Weights of a small GPT-style language model, trained from scratch on English Wikipedia: width 320, 5 heads of 64 (1 for keys and values).
Each number is 500 + 25 x the weight over its row's rms, rounded and kept within 0 to 999. Layers, rows and columns count from 0. Numbers have three digits each. The size before them is the row's rms in percent of the matrix's.

# q: layer 2 attention query, 320x320, rms 0.127, rows 0-6,64-70,128-134,192-198,256-261, columns 160-319
# k: layer 2 attention key, 64x320, rms 0.134, rows 0-5, columns 160-319
q0 086:514483497453491473482554518503508510488447495531491504556500453508489484538512479513535493511489549522496523527529506482525556463499520466526499476491502510511526496491514564494506499472529498503511520492462500499507543559481519478539505506490508510491506544495517522595503518536526499530585474480493472457508495502527510500468499525482487532530475513487466507540500486521481494461501534470501486517501476515494517473461503508494500468490519460458477474450502530498495494512492453
q64 109:487497482431514536520492496520470515519501486517522498463477479545480507530494470499479557455493470498504500493460547486525506491508536464492497530469484524486493473506513513426491484506508460454462518515486483510491544483526496505542490530505499489483535463517496456501507531516509526510533520556507464502485544488514490472474522463493523493509525504514448510500512489517499474497549506514525507525527508482489541505468522514529521546500504498496508477522515462503536537516443480
q128 065:477472448468533510533495541502510474511507483465504515460480477500484532512511476520474518549499500527514524490491490481511489503544528471533500522490459517446553477474490505504470475499498528479448532501494484501520464515511537504492512474492561475532475527538503476489499483533479502495551528488502498510470529525497501489503492537487481444516507428514493521521540494495509526477492484503538513476461506507505493489471513491496509538503539525483449457517509504543521489500469515
q192 074:499461469463515512475503467475497491485504466445509478484515492495515502518538509526461531496489484542532544466504503438479485502525535449517514484524530499499543491510496526522448486474515522482478534504483465509489488486522453533455494482490527491468470508528521504489463512487506509524499467552479479465515488444483482482483509535460518505477500496519513507433495511497483491505471502505541448482510546494509522505471503467504549480491502523497482523558519496515507490496519498
q256 075:492483485506506490438512505483497490468457529524478478450555473512492492527485490493498530466537476565501468524513472467506508480541501520508551527506490490489501511514491548491527485500518536481509479525461481546454515444503496511470515478527526487466504511533519525509493483488500506500536475511468500487501515488500479523476461564463471541504485507507496526518486498480514528480527515498489481485494538453513487472478519469501477502483519527500490464527499493505480468490492518
k0 073:490533493528511487504522489490472538469534514489508502532526575479490450470446536488519472502506490452464489497498521534517487502473474534526485510517502477507456476487516470521529508561471498514535506501521548478497476531475509518479501507493489518518499485484502520496510472511510485466489483496479534515494498541456515515481529474499499477488470514546512500530501505521522532546525523500518497448464454497518496501524469499465464498493451501539502491499467534476514504479542480
q1 093:524476501471474479505511520515518468515482465470525476462498429482506535461519465489513499471478464534502510480534518448520509508502479514548544532485486521536525496506465540488474500463512473446502532511448505493507522480480524468519516564497480517478530525476521488540490477525504477533509503472536456486507512482493485510512513454496484514531468499511490517468530470510539480461518513493489523485491510540539484572505496510511515457516530505548524466519542465501512497496471473
q65 093:461511438471480480521454502496573471557494500512530486481504474451480497471498469482515522520477483519482499514496507489503491524538470537492473495502472522543486462507485521488491519497486494466483540510475521544497492511536513531488509512493466522510502483487474480534482463478541541536465465453510470497519520505512500547474492510519456508508515499521476482504479534516493511537505497456503545487476498526490488511505528534465509474503523484529487504486518516519486531508533480
q129 084:461513484482517491492490502508487480505538508519518540499498518530470505484508534450527544495526461517532479483478526525495500473455463501473498510530496476486508438519447490506501527521460510507529528474523519482491503506520480495470518484518512560473486511485532501524501468512501564531491498486497450501547486519482516515478546524475501483482503491511503509516447523493496502538503509509478539462502499504469508529466530508481503527500477487506470514491485466486548547547489462
q193 102:486515507498519491495512460500527508450489525485491512509508500528470521500499491497488515488486509532516535471494528533544515486514470487486494503490484514488491509487464534557486503484531517465461470453479481463523503479482495509494508501542458535473504519498515531537486513495540461522528519485526510539534498467515536469463510531450507480517518538530497523524505518516471490492469510497459492486527480501483476500508486519519502505520515525497506483521554476508531525483543483
q257 089:463475511468520496524511487484533531511526502490503518477492525543508471507520472513493532468480512550477527473515489465514497507531490504510487508504482518490491433519511523482462495507503528521475507498532486497503521468495498519457482492503498516521440482509477501468476472500530509507505510522514490492479494529470489520512501482484534462512536559521484553519505500505517558451465522466493475472451528475439492482462551481492519531495484484515494516522524527499507484473518498
k1 089:500517535530522484493481512496488474470484521494508475513521519491517480505483506506508485506489512456444509522516476463490516474494517515461476494478501476517476509508522474512549491480525506502549481519493521472505488555477485472483478488446518496497526522493452503488536492516476485463464490532462524510506487509444508516523436500521524507498502472467533459495495506511501502499545490482487485497476474483540486423517530475497485474485497515484520489467514524512482499476500530
q2 067:520491535508500564491507484500513508514471476515493496468487483567457533490490548470476491497475494493564512488496475483525482533484456485517490526501516507487480501523506473476492453500540505478481503502536451524522516510496501459524470524501493455498486472503494571477548509486527484498519481455496490528523479469531490510475519506555511498506520480482507514468532515531473500491477480516517543497489473502468501467496480472527471502507471516500478484500489465508506522532514531
q66 099:521501473490480499486498512488514493510539475497468532470514528468472492513538512480528470485475477487511477493506500457515521558513435541505447482489470503516498536455534497475467532497480514472481491516514525536534489537478459480495496540485480498512482524502472513456501503449546481479528490454513501497458494512541473513502520513507484525481494480432521488520530525523528496479485474476501446501475435492507487517495497504512525465511517510540495513493500509466486481520505438
q130 064:523508508507493484471482477512502502517501489522490520546516526501470500487487461447490520460495521507549493487484484481495477501485493503516519508516504471508443468497490517488515557479503505503517498466508519520525494515520479492466472513495485490529505500485576501511489497510538528502492510523505494470521497545498514517458476529489517467490479512489519487509501487507479487526519517474451475477490494533462499459452463479449508512518511485522513492466441498470502523490504466
q194 074:518523486528490460495535463537520559503518524516507491495495506518463478483464495460515460515489523495492534543493530518520541484460490500521502465480509538490477496484509535545530552478537489483515485506518497458546512514487507489519499487522469508493503497495531532496536503518531497518528525443550494560509500489525544526447493458504510483527517487519513499580507501498517494472505523443466524493505471498510489518507482506490511533513495491531516474509520499480493490534449518
q258 082:476494480503523534535521454500524565488528464504543526485491526517514503501498504501534489483505524476531522506459526518534498519473507514533463486483487543523479524483532487469493531496533508515494509483484504537529482530520479492489502500474537512557460488524505508463470507494493518525512561505542497488457531519499474486509496455509525464487513488471497502513523504522510473496468478475514491487456485528503522501471507493512544541513545464504529521500500530529499488535537474
k2 066:501537539493502514528498527480525465490461542501518489506498471517555504502493528538477494515529492507464487528486455503491484483521504519453486532502512485515542497542493487524477465428466506502501498530493479472478499506487526495484529512512479500497532506497485567525506465489502479502437499505492527504506437538452526511448496540519473540533516511511494488443480506525463514510532498540512498542518548491494498474504486510532459478476481519439500500485521492537491530494505548
q3 088:504530502496509519492482506453511514447478549494504484528504529496536485497483518487494510536489506485493528510468509502493477500512498467450496473540498481483513508470492488527467488513471498508547472489500498522449463510513515516520472476537503477499542468470476532485489475471496524447477495512484506488474457511473529503532491532474509513516520504487515447497469554482496472507514486481539435498498506513473502456492536467463444499456489524514494525487478574515497492464550503
q67 109:476511497503480501442491509461481522500475506492517537483450520482492485456518478489516461478472454519506502499479484479505503497491536524488534492567541493491463474493480486506495501503521528485495542453508503526481492506503490519442500467480508525488489505508529493467532492448525489515526569502515493448486484467489511487520496505499514484472520505493512488484481433480519508500486494521552527477455491507522470486511490480459475485483472489520465492529468509506493499496497523
q131 079:505513494504485536492486498467524472434481479497495487512518539523462500529511493537525459478506527471469497548460519425519482513482460480527479473495498488529486481494498499469516452535535495491505456515486543478501516494487490454470474519526472498464484502539497478485498495503516489499471485446494506473530526481488497492515437501528520514456488518526482485471520492534526444504508488490486533519489497539501468491524528480468498472530490507527485507511507504485502484503522519
q195 091:498491501473524529488457511507440497480503485532523488537489513473474475520481481505486499491504503515449505514482450485447484497500507455479456528497528504459512476540526455498500498535507505500527509516476551526445474510519468511458487491451547493546521486483498494498515470513484459493483523490491520481499504472515516502525498504534498513490480467505481466478490486547507498496527506461493490532517524532471518533515502519479486488462481531506473520482506498494491514488472478
q259 079:475498504542465476492500481477484516505487526501495455582525493505513494543508472486487503454517506489454502548495480486495504508499506490472465515542497505479462539520519486540502476481526483518493462498496528512478508518515469481480476512489500528493499544546497496516512475545543486519521514471484559510480518484452554464507501521516494474503491526538487469533489511480512510513499547431493530520472449506539494537449532526492479492487521440552508489496479489512492508470456492
k3 088:455487468460490506516520520494513502497572485495516504471505470514482507518515499494506544522495515482562531490504516550547472501553458524554489542517490512548488482521461513471512534496493509510492522528498450507495535475453514462510544519485478505490466501482494494511487473484483530506508509522551481539487493512486451522462528481472486508523502515562505534492523539535547496465500486489479509506497493511461525531490475462536527516496519538482508508525496465482499503538516494
q4 101:487503531482468518525518496501489518500471494425470452506485445490536537530521488567545499486531494509461517478525557496498485506468551539485545517488493471514476512510521488515447504508509474497479472553541488520529503455491522514539508533483502520497497510525540502476489495520480501515486520526502512487465555478463499487538499475534499508465489492514503504453466496476462460540495519528518542505474503538484516501477534554512546499502514440478523450514511498480471499516504499
q68 106:476492486494566496497555497491497524509508510453494503515511485490521500513491523514498505518491517471500516514509538523459531486467503463542520507498515515450519509466484480493537502471458504546483501446471495467498492512451473531530511476484501497463509490467509492534475516495479486536492535499493518516511516462489523473524481519460503459484504519476463517492455513477461507520503528498446517482507538485507480463493526510492505522473556536476494475523490486486479510470483552
q132 088:495486520499520510553514492535480494506523495505510496515528493484509511518507533511501520501523507512526473491499546499508510464516484512467496496483520516468454487527484498497476504507493450469496497480510476440510533469488535527528518493484513498492558525490483493487494493495478457527496498495480510523512517509478485518532511511522572498518517498496463497499413521458491516501530512545577539504557528506485478509504481505505490485495510513480480495507550508493558515519424490
q196 084:503506542454501552525502512502507532534532510483499495471465524488534525558552510509539528512535499511518434481510503507457540536470489525470500508529467501461499512481490492559517497474484462482502505477537490513546502472498545495524515519490463446509498515508521509478477502496483517501549497550517515493473473495463510520567497494511478497493436502449480502479532443485474486500511520551510505463490483530512509475506517479519502513476537453503504466476520499551531469543485490
q260 093:515528463497538534551576521514476509519524474520495512523477535469500475497500471472495503527522533512504469529474509539498501508521478491514525502514519523484513465469500489512494482509438477488497500446551486499498480468465553498517489511495525506479516492470520522488494525482494464506484489503482478509522524530483523510492496529498548480547485486512484469465463537500502529513511467502529491510525490492495511515523493511529488484472502498462490532496513522487508505552474514
k4 082:520463531542496472456497503466450479495512535473473473464483517492495519514506489480512513453509499546478470486569520515481505537457546491476488442500515504510501488464522523513507478547513481522504509483490513510525469504582499521513481472513519484521491490508523499466464503525469506476513541430503459480486528511510464508505517477487470478492477476484495540517496454412436496552460505487501501478508466503554467490519530514468523497480509501533486513509500550485506520485531509
q5 084:538508511558532509459494466442519512492524540523530484498489519544503487519508502448460507523504489472521455519424490501489496495536480482497534507537486488461514502471514525534504495506497533518504503512527511518472490483533529533438453489549543508472478487495475501463489492529481530507493503552503520517512457518491534499533490523478502489552489495488530428526489477488532481495496509494519480494474500493479476517516443466470445530466470568485499491499489481472488487481484521
q69 098:516491517477518468437476479499543471483487541508471478512480480504483531543510482505506481481478461492507496498488481511510510517508499503511507496516492505506473458475524489512500512483495568459518523540493470496471477530511521474453535499506507520510502502502487503525509478491569488469532517490484491479505491498534538462511479482517494507534552487486506510497491472481529481438499462496526469502491453518536466538481521542491500480494509509529501503509485505520435499497544477
q133 090:495504477512461480457453482482492499489469516483468547522509533515489507506504526511467467505490511496559503534454493473535479521494475518488499540578496475476517484513518507432537531478522511526538497483509532511495492505529477487443519442512489543506507509534496477536564537459516518485499470494479528478507540511476535483487492520523519515517540466491502471532495517520533457530504488451490468481519489486448513495414524464475503525508497518560447525454452512499497527495495488
q197 078:529469529515491459552491486531497507485498468554495503496497488535463527526505466466493530474522541473484510506512488473518493476492505460476463499516505484510499509502528500495554506487548530495532484502482488491459550519522476503448524538505496502520490526473481477516534485524493461531539484456529523498469515540487477473475482503530508486462491533542492483472479509504495474518474485417520486485448487529487502508505478523510514485489490507520529532550532551470484473480488516
q261 094:463467502507494501532458465505517512537515521492464506542467544516479491513474516537473494487528488460557518504478512457505491494473509524503489516552459529498491517497518469474501493506532525508551490487523486483504473505438501552453499489506521523502449502508467525518493507525516473484518556476496518475481500541532520466494537506490531444471539512533495450492484484483548496503484510473522525467461513484505504494500518506489491497522495496558511486521485506490501510494475498
k5 085:471522492523533530507490529533509494467530507506508511488561509497491482478494482480508499543487540535483498489514457487504473477518469504529494503475474476521488470504536463473502483480493452536484492535483501471462477517468453487523486543508470523516484524491491471504504458510509499488463492506470513494509496511496506530499492518524539486505458486459543508470508547542475524504538501492494516545532487478510483483507486461501484479503484520480492498419499485493472524525492506
q6 116:503506491518513472441498526530474513508503503513508467479515564535493494475494493439523515513459499460518523479479493459470488506473476534530484480519497505460544491489531503460559472484509499474490495489485491470483492505489489511454485500520522492471480478498494483494522495493487495504517482519481540518493472494515513551543496490451510507488491480495525474514497505504505469504460490488506492519525492476528504531491512500484453520494474506529477496465447464449487500482510480
q70 114:512486493499524540493522516543489510477509470540507468479478506565507549473473529476525509490481516512482485477505501468489521443507536526541469498530510501495500469501482536473513517495501511464506500537483496509446461473535510486481481534538484481479504479513529504519505486507477461509471501524480508520454512483479499493490490419490507518500516522532460509491514553480504489505452468474496514527508495478494482527509474511503498516467490496503495487481532511473515473509526480
q134 087:487498527505500486524494528525488474460486487509514493481505510502518508504481485517488531500515529488529515516528522512440515478488481538527465537530495493526489460463533491472507485501540494459471459506485502487462451494527525464481509503512530459443511487522520459558494521505492482487503466481493526511488530525510483498517510498470459533498508497513527513486490456466501524484538494450446494506528524425499508524525496521534498502485522520484490488511500502472513443516515515
q198 094:553478490497499481494505501511497461558529462516495519493529551516459513513474502501516494517467482485511497450476526482502474462533514509556477499502475466491487461494465493474459508528493456511485508528483512486501500501493470457493496519474492530512475510522498521516486505502474524532525494523464525499450445498532464522507525475462497522503497464471489500475528512508482461549485476501537540491523527457507485536487518523478493514489512487506502501495476529523479489480503485